config = dict(
    d_model=128,
    d_mlp=512,
    activation='tanh_gelu',
    norm_eps=1e-05,
    positions='rope',
    rope_base=10000.0,
    rope_fraction=1.0,
    qk_norm=False,
    init='normal',
    weight_decay=0.0,
    grad_clip=1.0,
    schedule='wsd',
    final_lr_fraction=0.0,
    train_tokens=91510000,
)
Each number is 128 + 32 x the weight over its row's rms, rounded and kept within 0 to 255. Layers, rows and columns count from 0. Numbers have three digits each. The size before them is the row's rms in percent of the matrix's.

# layer 3 MLP down (transposed), 512x128, rms 0.0642, rows 251-276, columns 0-127
104:121124135121124127166125095073169084077163106168127071033168108145084107121131094121098146185140121114137181132141122054146133107136091085118099116159078151129125116121095163160111137150127131135154136141135114173092127135126168163132150153097140154105128096088173123128084189096120123133082046124172157106138120047096108144134129112158086136067072124181143128157060101093149154204156
105:148123092137089134174064148122097140190116149205125176108127131170107105081092129142121136148124123115077149199128153150153174158091125108107085114072102148124091121103118121106111124104115152154168107158104167068143114172122144171100142091174061159190153126131125075103088126124052133092100113157190186113138082142167069147129083122099104109088057107127088115134123113128099113177149
098:109163145174140130116109104138123161129142108117165082094083084195134137098106172115135173098134152098137163065075058134079112157133171142115148087153130085091099185120128168070215150194172138190106138105060099125160170165129127160107092129155145167155114094127169080169102157197097139121102168130098177166152119132145135147132103154098102130132137139134124148162186096115108127119164
091:140108181151127116148144155084124164075148176098133097116100127100148069171113091126159096159078164130205154063162122121125128125151104072168134124123125178166140117085104127141126148080147053178154119138170140068151137138073123119147131127062106162166060148150133151134179143113081164149150141184071155150172096149109121127110147135093138164086183175151105181174140132097159106104150
100:127110137102166092145134190152126107119100101081101135156168144113103207098152137153114132068162135115161086107132130113119156103094120124122118055054152052133113163104163152050216152139154113136100156126092123162139113185154118076142158160129202119155082121133177123102164092131109126102088170135136154160096132149113081148110146124128115078086158168142058105081113117109116145147179
095:143146121103152146151063157123086124126142154082137107133144092101069142125129175149153144160146133134185121167153136092131139137099105189152101093135114143080077134120172174115133082158073107091109096148081161089162110098107111128110140145158090141102191116086089073140122084140165116152150158115130154095138099154160092160114180222175108133152164127098111104167034067111184116080130
103:142108114113070154166014132088086185125153130157123169149117140127099133185142136110104130094141095160115178135076074037106145168141186165142128116113092177097108088105125111159095092114137149107149116152145148134077152109102169156079156143114149164196132155134099117143129157107137135130104131063137114154122071167166097107089157111142137059127088110184181171150095102128137129122094
092:114128081113142141106165140130165117187128138099142102152143118110131169149153161161101114073047147145076139146120115165145099084082072112132141147148133140165083158100150183124127128116160197063122115123111088113104098139100134115112136143131115164166101153132149221156105119084103101129134116149162162108114128141147057132121182165069116135227120156129178095077078094062169135130092
098:133088100126099194196107106171113132097130092181134184108131154099148207121141132128098142126090153127128143141105118151042080191106114149122134101145139130069148082129151129106107098131080146103108208085110074175154150118098115134148109136163116095096110174136155142129123185114148059120074104086107126196125164168085131141063088156131164147155131112090149147063124148121114138086134
084:118129154130075115096077132132138145092138115107062070102117099131068155147125108201127148113134114097144073061135143142148095176151132100184159114170125102164147147156110084142147131094139110135178245163148085168118118174094125164131105108034157128163176133135166046113160182121124114130169156124109123123180125125103148163088147095164143124140195146149157123112138125108122134132131
091:152133130090070110138122118085111128166141090126135105160114131117124110137161091178132189119132110102104180122135141099161135120158175196193128161149103125183156129103157106111097164145106178130043128125108144173135132152132139131056126143120101073086101054116184123104207112073106109116155103108108144034115134101132163111071094120127146130073082127161172174119156140064127123123138
113:147145130134117112163121143157051153105137196155133196155134184122101151167095119081107130138155123142130178088118039153123200100181096174103176179153130158135156156123125118129134162089121167085063146131161161100126099123083102116158105161117115083144177174125130087147154086121118177108162135072090120173154134141106139088189167101162065136106150067152095114106144148124116153119110
097:081180085145133103128119159075079118116102146155090130093110132125148146126129137135147132112142171194100057135137084147100126100110126131093148139167141099178130123146120128124132131225130131100155146203136136090178129120135170128180123119207082134147139070183099079102192095132132164169165120158134140156107116117193178092091151094147140177112058175130078120097115164101154149120089
111:125117165094186129173125107102103145180102119203092152119159134115176158137083125130187136121126141088144113112098148138104109099105137117220076103139124214105087152155170096133079197116136121154153145127149138160147161163059126139120083071070141106147142134117133134075157108142107114116123186119118144168159090139077143137218157092107119186147129123143055132117110104123089100139135
092:121162102163074157120118133125126086147111100129179142141120073152137101090116124168103148086064150149175144090085115094154118106149089172127142132137148098186103135061140180111118122089210096116105067125115148174125160153103120143131124164103103124096147121070149065116175107107158143137125158136063118105112074096121165066092099127196103122076103100113155063089128178157155150098175
110:135127108180122139126120101182080169096139127152103150122088112149163120154175133168143117188142144117114077123106164090139120128137143150082173130119209153115143136128057150082182185110127137163098176120149132168075087140104127148107143132143046092079147124138187118082134079075138150170193049077078122106118106134100105117175097123129130084129104122106101110167185142164107082136127
102:140102111083153156155106113108167097115164114095140129086120207089193147062131060116155215102142115143072121091195136080146142176105149099168111143136125170105139128122106123129079108097098107155133149088098144122129092154163144106187147156161061157147108151103124064094094162114113103086084100163129127143132147144105067098166150134108084143211154129133149133132135103155085090165120
089:129127124164129114113107147116101167052158144146129147102169126159172129106117107099085100108131124114128104109081188120079147149129121153192070143164110127121110102130143074122108125126074113159135126171190084068142126114056163153170160091140119148059154154088122171043144138147102155110103169168087187124122144156114127095093104152122119128126064107155126136120216110178162194096123
091:130114135134210164080101109147142160121114157109148167164127099160128112108170134121105138181132155103141160156156187231117116140148138092081098155124149169131133116121121145099109077104176141091128113111096095053142138052098126133129149173156092112157099136139069121155121097175094165174137092148147071088179126116162125164156097072093074164075150165095133115145103164125119135144057
106:143137146143156089111150113094184243116136161180170090111093080152069125133086101114126106151138112062138153168154155150139136137172119097130116100110137145129105170149216151134119119166170163132162114106130115070133133116161135133088098114126159091119126127101147122163091114163191145112151146163126137129113076127185176178130150134113162131093176114169144135163161176158060151204075
103:128136126113103103029037155151093117125163044129117145141093135127145168153141201086124121129122170141123150131138153143122123115117107126169135115120103111186118155147133136177099145085132114140159158101128107225159089149121139155171088073122143130133132119104145133112078162125057136188125118160171124115066130113164190124172165148164063124143112157118168132147153135172053166129128
107:158105176152069132188142130121085163139099156122153134140105163209078105132118110152105147105183165108111139130121101080135085136119100116128138164138074119097200142107109152104092120145110169148192174115068086190059130098104154127101086157083152126129140130178050093134120186131137066156172134155141134111129060085144121142163098131122103158084145060120175123122109123098112115150141
097:109173162136081092093140096077156186106170118139137196204055109123113176135123061105045120178117144145124142089057095105113114160113124151138085103119152156116129118185104086107100141182155109124156165151115130137118134103120113116168119089111153110119142151156202110192118104062137112122099145139153109091175141119132152128203125116130148148099096160105095164148171114082161152107091
119:143116170141098049159173173158127147083186134133146128126065141078064174099152100072131217110128085188111074119112117148139172131161192138127145116079079107166195145093150153168158174141110135121153095143090124113138116103138124124120142144155163104100067129099154158156153080117142126114069132141124168096096156110175129092138107103124116135125113173131091133113102187079125180093151
086:132125123128103128181172124083151102081136177104104110096150142170157134100129159114098107166134080145145118166114084139185122128145137108086146173137141133129098103075175165132132121042083093125132053108104111123143122133191084108138094187124139192120145078130171124103131133104157165145114141115159155082082071195088184139164114127168089109119189169128101134139059164138140143075076
100:125131083148130182124119118147109122174087197153107175141089149117086142095110144121137098174135111155128110139157186105115150138115073140144135118137171161175111108132127109087094150125201126116125113085069174140107158075116165164104142108168172146088089076133101133116086087112125115172113057157188069149104132114187138152112100234137197123103146099133136118110160179140122149085170
# layer 3 MLP up, 512x128, rms 0.0644, rows 252-276, columns 0-127
102:145108151115121129152145096088132165123159105026097148089070141145164094117122103121049138133127096139105090129109121184045123172128156136197108128182136072135094125134127106170164147138148092104107137125140179160146086110118105084139081184138138125130147112102116074154142110143121158169131138124145093104093124096156161125155128173150121120168093165210113104090095074170145178209136
103:148122093157142136080114137095077154120120171138139076110097044169147102150171121143160097131126167102119163127100173092080122142089173127116091144104165074137142127189143042188090201177077100097132109108174109134139132143122106155109093083109140140099147118162131138166150105158195200101137133166167131141104181106187092131180118109095143170172149147166122127112144134091147149149112
098:144142117095165184219076124112127128136181127145075115121150116089144155149109106076163201144107182139127154121133139152167140152074137142144124092142067116110140141124164109134116115077097120130172108173137045104053167146203160164096067139086161119109156143103136098096143175194157115130180136114107075094136118107119102145098129111136163109099161086128132167150119113130066162161139
093:125037116152151158164128212157133189149106149150129075185125075156111129120123121141138158147137132125109100116106104116129140166117128158113084145140177046156123142152120147126148191139099088154089114132133053206153073152143077125128101110097086143167138153130118113139150144194106176117111194061084111116145124111172132102200150093107097102150125154132170137126121147130072094154109
094:149053159158094137154122134140141119109072142097127134083115111177142152122060142137081079135152109191125127107135132104199119193182080110204133122119130109107120100091152110113154166146132138128112138125096190126153105128101124045153121189102133136154158141137167076108182162103105215097164128152146106114162170081125108067118097156102113163080129181101116139139094144116175157121096
096:077147103173106141096114096146144096210164171110129143089180119116159105101138176116220179142160096154135136124161083126080152211102036143124155122097146172108091144123116132085096144123129146144112123116102115098080145063092084162115124113068123152123120112134132092138167114138113194157177137088128180083096110163158173109085159088145121113135132123161163141129164153078116160134142
092:107133141103114151146127103078154122100075120160124111117089174112161098089118094093079141100113100194165118122139087200149129124147117165117213085140117138065177147092162129191095125082113131168081133143077166088170092102121107094096089135113148113128140130061157126161051146080097138164099130143124132190124109153120164098137093118201082138092109112166132142160107146094174082116148
102:116128132125130143156169147105075123138138141125117126094142130165104082093169106124131097175122099174131120102163026070056146131141155165141114090090131128183153147089150157145161112082185104007056088137116065143073121118145117100127110147130158177142088184129142143132142108090133136160138121140080070112128172137098102138140083125147130111133152107134141133076143081091154171175127
094:156108136112130076182147154110090110104155157112167133142124122112112119119103177147160106123079109160112202198200161079095136112172081157102136133108185139202175155178149077116150128143116167045158122177126102163131135138131135111128179129151132113146132128119178153121145140151088090108083147126088151079122144188114092141149097110146150185133080098081176157168152120123079090136069
088:152184128113183125062191160127173128144133152087146115110137076109106132048128152128146125119185153152140175151148133090133138158085115097109146113154102093056055095144128087099161137172078098116149108127145123091110156098158100145162184134091120143165097110154201137121059148142176130170143130128136139096108136189124187142153116150145118174129152144141138075053090129159102173157100
103:144053159118159089078111153142110107113155103038177147074152117135148131117079126157166137205122119031114088131130069098105114123097128114084117132115141123142073131174153133138122147146090132148086073145114118118135183132163094153128163129108099143166152110155129122143132098149168132153119122105096089146144156104114045134100049128167105169093111143158132142102104204102174155071107
099:121164069130106044148117071107144089133079128135098107124050167142101143154156142120164128135146180138150159106113149100084086151123116153158186118169146085104172102099065120101121153160117104089062130141069148106160089143100129157106078152130102107059084189152118159192121128152168086152195111115105096106152130142180131089140179116168079159142105144137100154106105120111121138118082
112:130092166067177160203132111128139121116144106150116065032134117121081151121140135157143204121104188139139101050096118087099153174149158089163144121136163133147143219116199115119178123143157124165083087123116148100174136146129128165142188073126150101154127146119143143114154093112101125088122118178130129183111113080146137071113118087115154136137129121150116068111147090164126098128098
090:175159141123201082097100120105152113121117121106140101118131157104165108168094141087205078182117148088103153143076127131179141095122142085127099098150100147149080172127072113085087088132144101122127062118131089128145104087122160128179160116120126110136098164197094128139164137081130162211111095125092124123181156119115075118190142105094160105192151115163100132146156111124099188185127
101:113190184149055168164070108204148099108164198144155133162122143116103123168140156144156153151087117181117101117093101123122069126160130088145075148132139106102123155125183120155137123136102115120126107142140142102083131101124094116137141126137146130101105160203126186121122093073137160138170154155106128171174111147083201146090125188084100158112147119171089141108059161137125050160108
096:117117160088146124147124095112124124193116149126170159084158110137143158128109176166178088129105136092112183204096190138111129135123169160157140167145088102192155091133100074161135088106159137077167087125154114189105175087111170104115178108125133172135128138104119132176121097127174129102084118078107130185123121154082185088153151112191159066128109143106149083124122162111131182176173
095:120165134147182142128179122111128066127071138134148151136132133165144108131137155192125036160192165180113192139106151157099131120173034109075094162147205177140087112099111103168136148117169108157136125133194137130065161156121102166095117101146150179126128176106093183132160093147164168163126095128137067148088142115118128118166152166110126075112100132138133114126133151139109157112112
100:085151166150130148071120072082108132099163146071163159162157091120109177151148140129083164108083110134089116122133124122148088096138144150142108124086061161165107185203065122166136110140194106120147114126161144152132083190129108153157130143141092139143196121097104084150092149144179144134135121144140089040106125133143132104138090159077103063143142171139117135160078078136170171134087
100:080149135168175119197087183110185093151134116066148122143079171108165140100162105119129168159131102194037142085113096124125124195132103168118116112126092105085131147112142147116149113127126103090130145130144084190084084130135139139184147114136073109144119111151132147144097143141131236113141163123125142150161110098084111123115122087091156121118076137124170157094158161194104147108065
105:146133085082129116136144121198135139067107150106128117133123124095128119156136087126172133129124095168115105166141160099123154060065136110120058095080124162110124133084146077142197136151133121127098190108094096132119114136076108107086140165121136135173127148107139129173104085158171182111074110098122075074156126082143146147084159140122105118174174167074121185216083077135107097166104
104:066123095116117196137089083170140102160121126151087133101147084112180101059081172136156126175195101111079119089157122051077102173138113153130106138097118057136127154125143160127111155112132163150175142148108153124185129057153085132145087138099121136146143132177087119146124162095104117106189100105086112171128192161120096126136116093167160129128158126184158168088147130140151109188102
093:062084133133178181101103049133123099112143097085121139181123144084131126100099125143052143148107134194085139066084200095155131158119143086145148130164106152072115102149131124118131164140095094136121091131137153127172109156167045109161126113128113147192132150129131169131135152158173146128131115139115122169046156105133110094093127085049143110199119116116116151157158089116142176110112
117:161140104163146194109136108115120073156131167101152159176108100131125142169107120186155167179105100120078142152111160149130098115086100108115178126188141107172114068099130104127157126162100120108110113149105147064156072141116136077068160102126144167117094177059130171088182157179167115113170123146131210164082123122146184162104131178118060106107148096170145100119137163137154150136144
094:097128149110096127183154136182116159150191121199104114138094135122204095084108157145154137076129092162144211119095110130157141121100083189159140154110184159090121038135138150060120139115150119132095099162112182095151127156131073095086112164070111123145131075116167124127152171150104171104138176122132164120093108098154083096108163077132152128125145159127082130132144082107112104154167
092:145153143142132182117164098076115119118154162120162130102051080095163099117077117143130134172147110133162107123117129108041090134109135123152147069106090232142059136073134137160083110120079153144166107077092131081126077145153137186094101178132100108120055143111149096118142129191155106150149122120135110088122121110109110159128166141170093154126203130123132090095134122131075104155153